config.yaml
n_layer: 23
d_model: 256
n_head: 4
n_kv_head: 4
head_dim: 64
d_mlp: 1024
vocab_size: 512
activation: "relu"
norm: "layernorm"
norm_place: "pre"
norm_eps: 1e-05
positions: "learned"
qk_norm: false
attn_scale: 0.125
bias: "qkv"
tie_embeddings: true
parallel_block: false
init: "normal"
init_std_qkv: 0.0236
init_std_o: 0.0236
init_std_up: 0.0236
init_std_down: 0.0236
optimizer: "soap_variant"
lr: 0.00501
beta1: 0.95
beta2: 0.98
weight_decay: 0.086
lr_head: 0.00779
grad_clip: 1.0
warmup_steps: 200
schedule: "wsd"
decay_fraction: 0.901
decay_shape: "linear"
final_lr_fraction: 0.0
batch_tokens: 131072
seq_len: 512
doc_mask: true
train_tokens: 508300000
steps: 3879
dataset: "wikipedia_en"
Each number is 500 + 25 x the weight over its row's rms, rounded and kept within 0 to 999. Layers, rows and columns count from 0. Numbers have three digits each. The size before them is the row's rms in percent of the matrix's.

# q: layer 7 attention query, 256x256, rms 0.155, rows 233-255, columns 128-191
# k: layer 7 attention key, 256x256, rms 0.151, rows 233-255, columns 128-191
# v: layer 7 attention value, 256x256, rms 0.149, rows 192-255, columns 128-191
# o: layer 7 attention output (transposed), 256x256, rms 0.127, rows 192-255, columns 128-191
# up: layer 7 MLP up, 1024x256, rms 0.155, rows 0-12, columns 128-191
# down: layer 7 MLP down (transposed), 1024x256, rms 0.153, rows 0-12, columns 128-191
q233 105:521520475511478524504473472489458446490548542506548476529502500554534500567553487489513504500491496502493510511460548524489491461531490494525544509473513473511491543462501498531489510489479559
k233 101:470500458497462483498490493483546525474489468534548537492540509490519485498527482517505531538499464547514450497493522497541519480471504510481519505529507522476488567474519486521499489522517473
q234 102:524508522495506489500497512483447515474483466533498485489501493529505510488546510470525470492458489555516521515482500509493481512460547459461519525549471508479566493504492543469523496478490494
k234 108:519506505484462501451511517501488461504538517522464511522458461544461474507501554496510502507463522473520508514509533493495494486507487489530490548543458476531524514498492509523490478449458475
q235 101:531434516481447523519489496492525531488516518482487508479518500496519479554462481497458519456482530494456506511509513535488534498529506480499432494491503526479517523458509495536487497510496466
k235 103:488495531492516494475482494497560501522533523526495529522506457486490523553494490539502515480505523498506495525490473454481487498455494536494525491489540561477487469462463489537505557516531497
q236 100:488511446486491481510539486502522484505498524521479494512523453467514437446513550535526494457484527512531524491496493515490489500508479513498499515512493514488492519525441486536487500480534493
k236 100:479524520550508463511470502481500476465523489507493453477541486486517533508512467527510507497517501514493479437488474497530523516514476497488516460458470514498486492477495533496501517527487518
q237 103:487527518498503453494498511485481521479489489526559490495516479467551499494509535457505539461476510495497514499478498515519556478467500503526532500518510524463517527501513527497497497535512480
k237 104:507579511497448487495466483488485525523532485518480517509498522496517539478497555506535479525477483485443507527497496514495532513535540468493493453511491482482521500503460523456477474548503512
q238 110:528513511514512465530508535480463509461528485491506467507477490487498510519476492492515527522527492482458549523510496520524466488546510514497518530503472511519471500507488517489470538532471497
k238 111:469536482528523528467491528520540522511500489495488491516484539519509428524535541471509532511416474467451546519473479476511490468527509513499495472504494538525537500504441531477512497506493509
q239 100:516496494519489511536521522494491527552458488490558522481491491496543472485498557514520496463488512537508497495512511501516506472514506529485494482476515481512554517516524523516492498501495461
k239 103:520493499476504491514455510551540517488510498439530470506493457497514497499519527488480511511526495539511458496508506479484500452490484531464491515439523482512510474524503484523523478468488541
q240 107:524502542490507528496506443496544491459478516492500477495487479504491479490506508480505530477503526470464493490532484500471455531459510547489551544541519473509510497509494498575482456466561505
k240 101:514490464496539520494492468498492491471500501513547525453446483522479465497563467537512490490513534522465464481504482482480460491492533461482557482499525489512520473506491524515507530523504442
q241 104:504541492494507480536508567490505468499509504483479546470516487511520459500484521531510536485539466506480504468456557494467559490503518471498537517512513500507503506543516512472497453493469517
k241 102:459502488516519462482506528515495473492539521551515517455503525495488476481496495496499523452548456498516534482482470494504528505509515505522485484532515522478482504529453522482489482498486490
q242 105:480454474518505499482484509509514494539526531493491488458515524454501551484482495510461483447485518465512452481463514512522534507473480492503487571475469480533515532504491508514535523477506509
k242 107:525501478556484461487503486463506512468476457524538490486475508473465498525511505537510517463511532520527515482494473515501490454497502513462469564476505512510513505485524475548541503473455512
q243 098:480489463488451480521488491509516522509509499469511493487532487488495519505502493524526476561508440459480504496511513537465527479511460503477502451518517451507517505510491478488488511479503503
k243 102:457530465525467533509529532488512532507507481481476461505516498522519529472504483533519495521502495512476487461486538491504487476450464482474522491476455509486500495507533457495491489495505480
q244 099:517503573445553431468474486499485526505504531501540514500457489481510540490505534489544477503490508539517511502518496510485464531519497474517493491512506552564466471485503509483486499511500453
k244 104:494494526450542486468479508522524492498508500499426501540440515500520484475524495504503497487483493469509532481519461502516529504509522498475538511516508521528488510523470476504513504529463492
q245 105:484475479523472492483481499494530506494527501493493512488479451492519528499504477525502478472476464515485461501494459529501497530544455516483508536478462512486463480521532511492490565485501540
k245 105:499468472496496505483501491490505462520528470526496529485516521527516508535527460508454479488473472528509510521490514527498547503506507501520510508471461451507473511489512501534507498495501521
q246 103:510486524469491482507535509478552484457501466490502486561534489487534484490491482550442504506514491533464474517465517510465474452463432522505518491542536526533506481517509472498516489464512517
k246 107:529500488507526460493513457488541498541531470498505502478495490515516497504522502518504456481510516533451476501526495498502477406543496476507495516460502482464443522504501452488474505470507544
q247 109:508514452500481496499505495483492481485478514500523525483524496548477530512482489481434488516480473483504523464500499528487433512507441509481519505479482490465485471518498498505493482507506501
k247 110:487491490474496559539521515464473552513499508509525464514540518526441496571491490543510520508517480532476464530559496478524477502519488482516482455501495488519454502493487468480498494494473469
q248 105:493498490477464494484487497516496497483508496482517453466506471523496479491483474517515485512540504457512493532497501489493524482547500478506463471487521499534504443498473492485499525484518500
k248 106:475490539556503503506526453483470509477501486474505505476483468509546469550493501533442468479501490469511530515487502479450493523494530507479515498513490481523514522547509487483486492534484526
q249 103:546483494497517462488459489503512471501495537490465525521532546474521482517463534461501490506478542506479490474502459518505466505522476559501485511446524531467461541525528502468489471504497506
k249 103:512506498522499513509505502490528509516512532522497476516532476497455485520508520548521486500547501478474483503527511537540483522486501548473492521514512536492427484492504459489507501464466503
q250 107:507515504502454511508494520489516500482492501476480500505466539436512508517516486489480464492484483463525475522546484517516529492503537496455482512530497511494564457525531431507485500478516492
k250 110:477511515512441485508493524530530486469490535518490515512479478474541484519518437495518495497497471544503496497475474487455517525494527465497465523540487487465523534475491443511551471512521440
q251 107:476526503473517529467474482515534483494528475503475482519582505497528506515474554553507478486482533516524509507503484556506508494508497504486519512478542486494517494553443519497511490537491450
k251 109:508487437546503505516505503503460463507449519530478476486531513492493449498520486531537492479542480468501467493497543525535471496526504484537464481528521494469449490501465517480510499492495482
q252 107:536534515533497473491556499446505468486510535481510533487499485519512493477510480473524502532494528496457491493546533539479498477479482480490501507541435552491465476535515525477498455476525529
k252 114:506520513475501481482518531495514515508492520539545486502489524507504505514486477523490473491514473455505504483521474434526534487478495479512497440498488504470490525498503487511468459447527526
q253 114:512537483523502489496500531529537503498490505448508473530468506481468520555513480480490463518483508548498524488497499527514498469544466503458492533517572495460484551462468477446521506517455513
k253 110:494518524518508506509518492508486511518479508457496480498488538500490514463474511519487517495469490493524521503516489512543478516476503532462517478482549487466528512482453551471470477537510499
q254 110:486520503494476498502469527501486531473484536506510520524501486503531449528516470521471493500506479499470466493469469446517451494456503504528501498560541505509522527527481485523510536508520483
k254 110:500550495481484547463493461517485478464487481419485540531541502492496481511534470497485499471502470467488483510467514475508489517508492509500482520495492510480504519503486478511474524523494466
q255 111:484473499500533487522489481451483472491490502514514501527576505519491549482505484496459504532500481492481498472497524465509495529517496501514482461522525506504466491510536496495527506500509546
k255 108:494520483467488562520492493449517509507491477512501499484490498487519489524558513500500494473505493450483488533533450514479499522493454487472518489494513498505490508527499505479509485519483510
v192 096:457488503477479492528555528480502498487553533526526470520466460473489488514504506456505493484458484513500494486499450521530508508472501476549514483500519513466491496479529468531530490481487506
o192 092:481504533495532520450470519469489476481479484497493517498510484480534514475501501491461495456501536483471492502518541531456476491468486511416454507492464502462438532537487524472470489504516486
v193 099:511472445507524468505515508518548490504479487516474532515479526531520449522493500513527468498530478503486518513524556476481474513549444515532490483497511534538476509515468489524521490450545542
o193 100:502516516482485548478514473526489500511525505502518505509509502448485511470468484451490490445466479484499458484493477526506514492481510454488504474462529471467494530481472509415473510491474472
v194 106:480454502449500521508494464526490489539469484508505482494507430505505505553469532486499484470478494516474541527570517519477489468483535507497440482497471467503500547485482503535488537523499507
o194 103:500504506519495509464503555524526509480539507513499495507495527488520531462501474528494517499525501495526512511501452465517509530542458502476535538494543521486500452529535528456491490486462513
v195 090:479504487465457501493516551499467527453539531491458485535508420530493480499497501471509477513497489477534496540536496507513511481469452521477488493484471518506500501521504511547450530496472516
o195 095:487524456534534526445483490463515495546469474499522504456502503523494525510487506513497465473498552528480488480475487509488496530533542459522517477492484493475512507489513535455544487460460507
v196 094:536501522524490510477500511474510515469495517501495518538525465511466495499484519481486462507503501491501529453523528510501492571510481516486538481461475543504514521509511499473473533513522472
o196 100:455500477486507488484511487496507442539516515508519484515505512460486496512490477481499533510501506514521468494444494484546498454514515504496504515534536482489486516511482483506512458489508553
v197 094:509507494509492520520468493484464490514527497477532478522496502509548512511518531506511502473494510527531558493507482464486468545465494547474543473520482493488520514485508553532482516511547516
o197 097:503550506496528477454449499440518502433483507477522503505461503486503502507488514470482500504512515477496455505504488526513497492539483472529485519496496485508477496533520430474518491524479490
v198 096:477419494508515514498531455518516499539532544471453483473470530480505504500511487516508501512496478522518491543563520474506489505461526528508528462516478536490515499534489495517472481439532541
o198 095:478543502485505483518478529479506487487519458533521497490495481530477544477498590520514540488524520486478480487484496533480483487495487481492553517506479459564492500464497480493529480502484489
v199 109:517506503572479513504542464460485550477529496509512487522526540502508450473489452476480516523491506532516526483507508555495496483483501491495503530513466468475459505480518530489482479507476524
o199 102:487486549488487492486525519492485467517483506488496496448502516459472549485511490513510492434491511467477494513497519488521491515517554516463488485478548551518505465476509422490533544527480514
v200 099:520500431535464504488529495497490516501486475470456500522503487485522512496494491505494507522488487500510494473467490532519544528496492526502487511486446552499513530550500482462487507540497533
o200 094:512535519494523495539512503475511534496512530499528511478475450531543485504488488511517503478467475484523509512522525447464480514484546478523519501506538433526505491481505471526514464490512474
v201 103:524479499486529534469484548537488489532441497521504513475499498484456505506510558521520503513472502506544476514515479498548513510508513496473468507516537514511555513485462472535512492474503457
o201 101:509505501505479488469543470497506541476517518453488504526489480545535495507476439473484508525495463518487518511507485504495525502468482484526542514473499518530499535503538510485480508523461517
v202 098:509520521502473479486543457543509512534472489477477463547493517492482548491448493495511512505481488534489498470486501509509552494497475478507461471471522484527473519464500542492485468496484533
o202 102:483484497483506494502472529461494436512503486496534491476498463554526506516509511510476529522514497515531506526485517478499497516491478471505509489508497527470518477528473485501492516460499493
v203 096:471497482467471457508458503523464505524499495504556522485494488483498474498501532512455526491547509508551483515529475507508472476537495511491494501508488477495529510513477532504448497540453461
o203 093:507451483471490531508509541510534522436505538487469449518489478504465486539550475520515447495502528498503497490477502540488517487501440492523535500495522494473488524510516483502516501490506499
v204 096:520480496512469492509455455500473465518492511509497534482486507494490506552487518499476472553447512487477519542505476481514487513497507524487522502514501519485509484498541513495459488518509531
o204 094:480544522462507500498532494520523558472519495470503470508478545473512533470495477492483511469548488495539472454510509524516508518522516505539486456521479496463537555557503513490495468508484441
v205 099:514480476503499486525464478501486516459473509510485463492448516524470484505524515483484495516554463515524514545485489497488510494511473519508505477447499529536523517436461442503475465519519517
o205 097:495519497504439519504524530519550477520506502476510523481536483470531511484508515499510490557462546515513447498488501504504483524514482447509493478545489501484462483552547549482457492496477510
v206 096:497496464512478495484482527495463532501515523512520483455476488481531518511502534485514513467494513461482524528513468482527488524517513486481532491493587469492503487440535449492487463516477485
o206 094:499506538502486487461503501500523460485486530517512525522496526508493494526488488522467521501541471522504473456508532496484512512474473514523447519495445479474489494479519522523538501523498520
v207 100:529511497492502504485462506520501550495502502486489464523466476520467534455506505508514479545492475488532456481574497471495513535484515453477492507498527520502448479523502518486493504455494485
o207 100:474506511491490452511501510496533452502485485469514488524486499536510472521528479455469485467497508475479492544472469490484451479477469514500511487521501462518529547467516495509482505484502513
v208 095:482540524554493491521515531533494561499484510501529499508499518540499528490517504485496485545469508525509501493501491505493464554520475464502479475498491501492506504497440533454460496481501504
o208 095:510422496468532489488515455487491458507502493494476545480496467450491524531503506509509456457497498504493504476491515482510548446461527533526495548518504509460496496505503466519483496570495491
v209 090:497498476549503489507512506556542495461480528503504528467487435480503524492511500500494511503440443501521507475517489482453515465489503494532514498492493487504519497480500511489498494488541538
o209 095:479490536488507461531433493435501509568508472499510515534497504505504526502481479461479452546550520484497483514483485524516476561530544507465495526534505505502469516510514515495510464481515480
v210 094:517499515487477503493510506533523496564486483538481470531537476468497476506499508479528457489515488482480489514491536469500520504495504481507506462516483530498529506496476466507558505480499524
o210 093:451492456517496480507504460482514518443509493494523496518500504544506479481478482527496537531471529496518511517508481465519502443484518504498520520483450501483448493500502528460461495490507510
v211 104:526473514521510516470520509501488486505447475483482506485510494459488461512540451523434535498477532507526531493517509545514509499545508511516486544517489521452497486519493450529469472490516471
o211 092:490494467468524502526509496539467506506532503524507474478479543478488535458550487488544504502513476487455507554533489432500491528505527505482520558493499496524495519502517499499556510495496491
v212 093:490516510514480463472509524538527492511506506547502530463578449497529492535479489442498518503526529481428494495479476506506503506511478505488508512508473494486509507518492483521519505498538512
o212 097:516497504490528540541501467461499492507474458470507486521445472522491498473503463527477494513533493457519506510501484480501524485547496477522519473508509513456468505466507541465515487506528487
v213 099:507505501475506492514480461519497502475461524511507507467478508496499505508480445494513503491438492497551536475503513503514519509497547499511492521513525499502452488544445503497504457511526528
o213 099:492489513553466481476530505521479498519506539517494482503518501476502549510468539456464490515541525511469459522547469496501505464486444499484534528488489496496543551461549510507480556513497525
v214 108:478513482505538518522538545518468487497509508481507525513485442481462470505496532531494576523499500561519477473515503498530458533522468498464495519501486546488523526497496520515476505520529503
o214 105:498499496467471475466510490522494515447540495508500507507496496519510495504464477487530445462499493492468513510468469502508504494504479497509514475508496508494484483481484483476525476496476498
v215 101:493512489500449473502492486482466464477523483493513521507456516522544467460526499526487500512532495462486445444477455508537505485490533492480517504488524483491534501478491452490508517489475502
o215 099:502490496500577536496475504532531536497466524520532522510494454480506505541444455471531494489483533522536525534497540515479493516488481489501550444495500525509442510492510533532507526514509458
v216 094:542490506469511509513469536478544502466509499498508545534473473483509491502496501507545499435494507507534500496574515498488488512542509517472495508506493504504516504542512456460524501485481523
o216 096:507538474462525493413555516498468531542521513495479491506489522490506493486480488435527496514480512502482476514450486500490512516464476445520489505481514550515509495433490520510519482505560496
v217 101:460476523533484518507516521525512503492520504477491443466509454483493495509559486471473542516518535507479451473428449488487494440487543488515535524499456488503501465530549512540491510522498456
o217 096:531526452474503464475480507466475479507503482494500526501493506510478483505460504528490490491466458513502494486548512529508498516509500485490484504524484505458511466496462512461531498437547539
v218 097:517554461515496504511543483496504512455483506466497480466544517470474500505487502524438434513486514482471484442509566504492505541485512467468493497487495517516454535519489489497481473481522480
o218 096:509475523498506505503485492536510500523537517516509495511506502476528491493472523489489569485468469519515540511490458481478494453525550548484515462516438477548504509496514498492552502519505537
v219 101:494523520538487507509493468514538485512515453488513484473495490509482514496540499507503481529477515537487503482500503508505503524502527520504529515534501512541526511522463522493479519505521505
o219 098:520515524482494494472536531491480520485493492487483550523531498511524477511454477451482525507513471487518500485510482462530473479470512490506470479492501502468484493477533494486535530492498485
v220 096:544479484524503523494587471486545491438474523543483463516488522513484485532521497479475484498488509503526488512502493515509516504502537457508493483465499483470452504485519493542488551513497509
o220 098:453503525503490525511522509486489497537526463494467518507549490486498489498449505480517501510457472474490521497490522448494520487470473547469544504514509501501535521532518496473479517468509478
v221 096:488486504551514473506498498531503492459515505518465507519510528519492511500495453489494507502528511508524491505501523523497519456439527467516555532471499509540544488500485511480513493511512514
o221 095:488518538496471490474501500464499520527491498446532478448438485481477465519516532522484547483460473478494515528479527502532512538505475484496468497478522504482459487477532465531516486519552481
v222 099:528474522467511531503511501493496498485510505544494523510535472509475510459487522482485509474511464499545509497554459539453504481494548421468541513497512483515495464476506500512461492487491528
o222 095:484477488494511525467496517525508493547449472490560496522467561509535505524501504494508546537491523527473472513519549467492520514502501542522489461448525518530482545498524481476517513507505482
v223 100:518469500504525475455560487493486467466495492526527562555472497509501536470494512517514461477495507535517508472522477463475476508505493508487498498510492536516513528485493542502495497496544500
o223 104:519518521486495523488495503475468562489492490490446479523474521507501495529540519478542542505510516485501505503470553475504479463507481524482524499502546472511478481521546436520521502483451489
v224 098:525489504509504479531517469530508504514478530482503460499513539506515490508517469525444546493485473468532495524502515553480533510512458487522499555509504472466512498497487484495456482482547500
o224 098:525539526466504512491473509517480514491506471500495522493500486495449501494508504492512491498445492505506500528497495506542485487523493517472532463474509492526517502498484528514502506500474475
v225 104:509473477514496516507495500475505516449482504526472534463499476501520480495513510507484530544476484476475526543487508479510460480478553548508490463483464477521496495550490528505500486516538432
o225 101:484547502497508491530477477506496484502532476493487529516475515530522531536493469502517488451527493513517503454529503529451506492529479481482498510503528486479545491509523505490501482480465505
v226 097:530495479501505521479494452489483497519452494466521506530470495477457485512536464511532471481523489559531565476495435494502502507508522485502527489509470491479495496513541530519538484538475509
o226 098:478508509476464480512501534497484486514522511522511494526539525494541531463488523525442511498477518440513454522532546508487514481503515492494478541466509506498487507457493474460485527478480491
v227 110:475539494465502474516486493481521479503529503511540484537531545492505517489539518464546508484488566505515528507485483486485446514529484479477501527472510469479497517518486479509507520513428481
o227 106:505463540547518520523442455512505540499482491534477538506486449495465528490476522506494479538492474504490483494488521537507541480492499479475512468513551531522498456443517519506511509476549512
v228 100:503450514449506516549479494464488483511487487498499528494512533490525525469501521468473526493507481505517486485560508513479486470510502507489499520541499453495501541474495470492515500460543485
o228 098:492549549517499456467504487536521527507528526519486497494507486518489441517503502520545519469513509523488521508520493498487550527446478485513486485484503488518505478515526496500499523521485486
v229 098:496462493537499488532533525511515447519532493488452477503498486443492500517513495514469508473494503496488489467465450513493517512518513486544548469504518505492535497469537522514550482483529503
o229 093:486518517482499502458507485469463511486505505469526503526518520491520509528511517523546485498524503478503567500530549491506466480524507513453474530467448515500490526507453511475473490477479475
v230 096:472486490492529480482479491499504525529514548501484492456481514565501461507498511518505478477504501506533468514497509527521522460507458512491556486535513509518569509478529489515479515479467470
o230 094:531492518492451523515432483531515510496469465505466509483521542490497513556534484508456505485519506484462484539500530510482458515477503498501496513463505472500458484533458487502534487503498505
v231 106:471519532488536496477478522480503502511495468504496467529501493493480495473485501500482498486479516433490505524504491546483493467504470525486510512490498497469528488533507516517481514469542467
o231 101:509510480506475490513506504516499496464444515475502517478505525515483519504475479483496488513549483552480499480488526515465486526525519503506517507484490508507497504471524509488485505490449536
v232 103:486510479468492523519477510503502517504520495465469496543491538517484470510540485520502493489462479563504492450511457510462517482491496495538451498486480504511504484445471527493469495522543438
o232 097:507458550513503496479535498520535458516495486515520513500529517478460512525503456435478534543510489472532508504525506492497471472481490490478560512483481511491481493542498463512525492511537497
v233 093:496508519483499514514497502487434545496514506552483481523516494533494479556521508469458490528496535507474448493490442555529470488440497486502486476525505481548496468538487506530453520513517502
o233 096:504468507531540499477532475465521471517462500542490505491485561469467510496522449524519475501499524534483520469448495503502526521546497561501519492496509498475543482456475529475500510499468504
v234 099:467516453535499493482530530527495528461485549508535513502465470501508509467519539510499477518495513496502480490493471507499490491558433480480545524464491495528493487494478529476510534488487479
o234 099:534451491501522513493453500473526505487495475483481469501499511516472472477488471490489506472512509525473483519470512499490480517482519527504461492589513493491469565486510473501489507523482519
v235 094:501490507544513494523474487509490507528507500535480490522506555536489461520503518519519509474513538491535513509560546498521517517513484451506527498515519535521509484516506528477491524509464538
o235 093:525516486488523489482508488522468503481472455503548554476461475468507548494530519482518538510518472551449460490448476482513470502521474557509456518494507470457495494510510451484490492473504501
v236 110:527451552510489495509533488487516526479463516470562500511464504547472518550529504483530463535477502433460473511481523494512523490493535492533511514505491509476505482489510512464498472518541489
o236 105:465546516483471472493478500499462521518517500471445486538550546459491472495482465522470515488519474538527498484485495501512471512521515448476503474499458494519522484504486508487504527504491470
v237 103:486487494537509503485531513495522516493460519477494527483479476482424538480489548540506483537526476500482457499503513438512511522512491499511457534480485514541495485476504516492520465510505498
o237 097:494483450459533513490547486517510480495534489518490527529514508517583459485521486490474520458472511485499520481530534524521503505505563434485505490490519507487521523522545488549487489465500500
v238 092:472482521470528482509457512482484526476529500466501483509468488502458556511474491539523492515518488469458483515489493449490512550507488511476512507470502514486480484516456451498531495475536493
o238 094:552544492504464486513552482533487448470475448515511535516531454529528467488491534493496498509526547535560488489523520520469488489482526507529498508510477482486507477438491522518467495487456523
v239 093:510490475506475545470493496495492484521510499510492536517461500514494495511540490519466467499501490527487528492529514478489517514515496486502485462494493465496463467500516502442522456526494463
o239 093:530526537488530487506531508525532505460527516530488484490491503490494541457461507497556503525469493485480486493511476490493553506511477520463506493514483577499566521527504494532498498447510531
v240 092:511490513490524521491492474496544546535460502520513522502510492511499480469524480438497506525497501467528522438494496498467543527485497479520530504500530506540494461485498535462492505499506506
o240 095:506516477498466486512503514477520498510510502432481506519507483521523487518517513504527479491474507500465463592510518488555497509465480521485469470499471528472503547537511518513537504499477540
v241 095:484487481478513456505524470502457476505463494485472528439512465484559492494553492517497548459522492484498492504531518510510520484490464505506474530480496460501445535471536485513531505537524521
o241 098:515532474515461524510499468506557515524507516468504470524458497514455508501482477481499499464484477475481497530497518507523513500482481505490537482513525506496531465529519544515495519432490472
v242 100:482475499516523525524491497460499497493499472468497496540519492532513538513471503511507491475458489483491494510492502458474499540508478544488497496530545501474503514538512487478538478534507520
o242 100:498513535491520492494463473539486516501520532544495492494460518505511501476490487498507490544538524461515482496494510546512519519510522484559508539492448525519518523510523516521469500473457506
v243 100:518572531489490487490456511458527519485464485477490534514473520521485502497490494494497459528479529514508497497511493510488518505522465502492507526539464503491474525550557499542562489506459518
o243 103:513455471508526509513554495515505467492523448506449505525521493478499506507513475501554508507510482448447504459500476487506492477472555493524493481483503518478507485460496496507483548537506427
v244 093:481492526470523513516495495500538493549522492530507508518517510505547509493497511500488503481475460468536462522486511477538526491487526528511515504477540500521501526539532504511487503469452477
o244 094:495503510493507511473521488513469516484508527481493453493535486483473494522475487496491494522501500520481518513508510513457445483502482480534499485506500501468530499506487502487498518528520546
v245 101:505465475468495461490459481478534483517526443503532523526426553494511463528458536516500512524554535529514502482506505456512496494530502517487503545490510497515509519490527552502516529558473502
o245 101:507519558471477547507500529530434521494463508514507452506511456510492463506543471473509453505485461499474449529484463521490472499483506542491469490528489500521520535507539460481487498457520519
v246 090:465494505486522500485495485474465470482511481521521504522498484472505503487506515514530537501524490504489518554458455426505494524512518529502520528460526525504490538529486499505487492509473502
o246 091:530500462505499482495488538513514513510467519500515492509535483509527484533504474522495497520502513502496486460519529547514506473537451480482507489525490442502497445517467485485510480499501500
v247 087:511515490512477473473474506501487520518437512508537493461461557481518508535502497485491508518485487459524490493475477495501534507518503546475474497514541495493510492508485477461483473493505488
o247 093:499518461504527522516502525515522464489535538491467544490492478533496494461508492517512501516497482525463470514496479502525489512477506451468523511516459498456509505508509519520516518515490479
v248 105:474464519486520489433492540513487491455476474497480478526524503525536530518518479553495511480531467493510473519492484501508475522517462523493512522495514534496536490530434491541492460560522493
o248 103:540506468504481474529513479513484483532527515531500532440472500489474476471497470421513506500475526537549484503451487505490502499519480477482509528517507481497492496478505470477496544471488521
v249 093:535506534515452476482502524501514485489532509512490503507528536496465501459485519536529515485467520473485489423510464530487516472526526510548498504507477560447479513528475511462489463469503507
o249 097:490495485461558499532543501538469534473482466480511487507487496489517486530508480495468520521499491484520450541474495477507521505450456487470501490484494426507513462481527493527502499479543468
v250 101:505518489483506492517523502514496509486507479527477497497518519509503487489513502516534477523514489522486504460477542478531571520495456525585494527508495511505548493548512537545546489542458486
o250 097:531456516534520523518487465519517494477472463489504477491494485481538464470494493491457535456531512450512467525534506466512522491477532456493542503494484470525515465489508473480493523483483526
v251 089:501545504498509501520453503442505497491498513490493489533490465521485489450482501490469522485477506490527487446485427448529534512482524520479518478503486527511487470487530490484491536500463476
o251 093:519487502514513526494529483490508501557513508541509512504496523505522529513492455505553487440493477502521529523470565523508513478453493482534477516491543486502502496496496522547514470508508548
v252 091:525535476512523445548524505529493526520475486464484489498506490507481503533523528481471471502475520480501522504498451498506500516506492495492475469489516489475494516479493512434524523470526462
o252 090:482495494450469533422481517509511509487519513510492542506473498495523490488470455532539540489506495493474522484538538524486507458482506497503478505564481512529472509490508492520507477538500496
v253 101:522498530538501469491548475469504503501513504519522499468470470485489455486467522437491513499467510538512498509485499511521518501504533492511518483522476493516541487474513515514521486482491493
o253 099:508545503482500522494456477529497480476520477464502510529508500497486487525499471519516498503514502482485529480510527484460464519463469497479495441503508523489446497520511484507515483540511498
v254 099:492515516513499522491494499491490508501508491514513447490482440533470488499486490482462448483502527545499530460534506532536543504502491473499465483469514499497482530504482525477475520488487534
o254 097:525479472513524536501531508552522481491460541530484531486549515474457531501509499491517524463476495473510474524513527434461478495471514491497516482546517489511499490509503470458506507498478506
v255 101:527450494535524483538486510513538524462497545492499493476469520523471536463537468507484517551473469505504457514527514544511492523462562513508501459497531481500517502498485487503499469463526466
o255 097:531543504501477492527509480468512528537509510534485506543524503472487503540483461466528483445508507496470504493487479493486499525500452524545504506515466520501509520546504514522501499536534494
up0 102:514478507505519481517482480495525493491462492474508533488550496517442476557509513523513529478531497511556489523511486518465477526507511576487471482456508492485460505471522460492518477486474526
down0 098:513477459480486497521504497496539518481521500486544529463497496536530511457501555512496486444483551523476534499463496527498451510501548480485516453464520503526524508472510510575502535539518509
up1 099:495477521516500473447500539547485487504480490469508515522484535511505492510533510481544491480460467531445448494481498463521538494507526538509482474523491496524515543519485526505512491514459457
down1 096:467531481508512548478492467498518537520508506502523486443495519493510483503472517491480545485519485492508532515454532527490485542552510480475541518477488513488493502518525464499482511454552495
up2 104:496464555477533493477530525496522522498467441476501502542499483483522524473509464552470514523493486491502521528523492485477484528567491471508487523519500506508469473521481511504473556492523484
down2 105:484524466500504541497467491514524515509473541504499521522505453526534533521484513451476486490510534500517480505497513486519512481465522505473487499474489503517499468498523523507476475483508516
up3 100:541558479481525489476486495468521495458519521469490497504491486538521510483488518538544474485470460517512505511525487514528529535458545450506537495480486523533501496529474533574462546506485549
down3 102:560484523543474500540486513529551563509512463485470538536500502467446502440498495474516527496484473476521524506466443504491497509505546523465445485507507497536511497520520518483497512440514494
up4 100:484522467541477551501505484533473527490497460505498506476518494478503549446461517530477484530487545487534548508495459524492506511451483508522526498477500543525506494481508528471454479470471520
down4 094:512497534514454469473493493467511475526496489548490496469450497483520511528509562512506554485519482500492519506488538425459484517518500493490502489497464504469491509492505479484534473501530523
up5 106:512476495564517506479485465523484516516503495505486527527503510522483480550465490515439538494486492531485496495513465521486490507502538484477515515498498520506567507525514496519510520490497494
down5 105:520524484484522491487529478480517506521465510476538515488487531479499469491535480460526500495482516475537485544476477467471470484471491451543466545465506517505522484528522469502502527456501509
up6 108:529533505473489520515476468482465513501543522506519529464460552529530498513465446481490507493461461505525525492490483475480528464473531475530490511492486531471482534488510463575442493465516493
down6 112:481474478567485479509483488509544507529473514478490499514501517510473503504499509499545535469476495511458521548479486465557467457507493515524530481461488495518490520501523512502503506515483480
up7 094:497492506498482495485484517523514549468502482492511480517480507501541481484480517523488522490459503526501457511498524570552470479525474536481500511517458537523524540477513544523519516500477484
down7 104:482511500493556497531483493493478463481501446483520467496510494520481524508517425495501541488529527536517547488573516500523502509527492448485508475516492505476554519495471503472508490463487504
up8 094:502491530498503493483473509517484507550527512548528522479528506509500506462492504493481505516505508484498511530520499520506550503484458550490494501543500486483512507507519487537500515529494541
down8 091:522486521490540474478476511488513450505519498481533465461464468493490515528465519514511534519505484472513469480515516486496496507486508492476485519492503537509532545470482482506494450511478513
up9 099:452528487513511523500452491489464531477481511484504492470505504481537548533476463501490478467491497492538526484503500514485507512548549487504472525474547491467535475495472486525513493494458514
down9 079:527463498474511507486529506501483519536528515504521547510529470499473459469503476523501516561489508507466483457448496492507554483460499513549496463519473525478520496515482481453503537488528507
up10 111:455499477480498522513497498485469488518524476532524529533497479538486477546498512487503492488480521504489500474527486449527513496517481493492462507462509479522506469502546490486508510488480500
down10 100:518503479527480495519502505506544530516532462518484434489493496495482474521526497514453546466526519492529530548493492463540487493493502492504493513529462528496514529445514538525533497483544509
up11 089:498504506504484550527530510485493514499497469475484515447511572502502521514500475508520460514491490525505490458482550518493509529500477483521504498514504500503540522551551515509500513480481499
down11 096:518489504541461486515482457543487496483479516501511560528489493560508524492523502469510496498527488465503507479474511498542513477481522500472520493529541485488479496483508498470473465518489479
up12 096:456473491496477480469484513517505530494511542518474508509479524510478518497491506480489486500495486504496505473495509538498512513496492501516501469490548486567498469547486527535487470503498509
down12 089:495516484534486527547519508481500538547473456554531477531525474489493496517529501498520489473509547525522450517452521432466506496482493475494513511528507473504474529485512493507528483504505493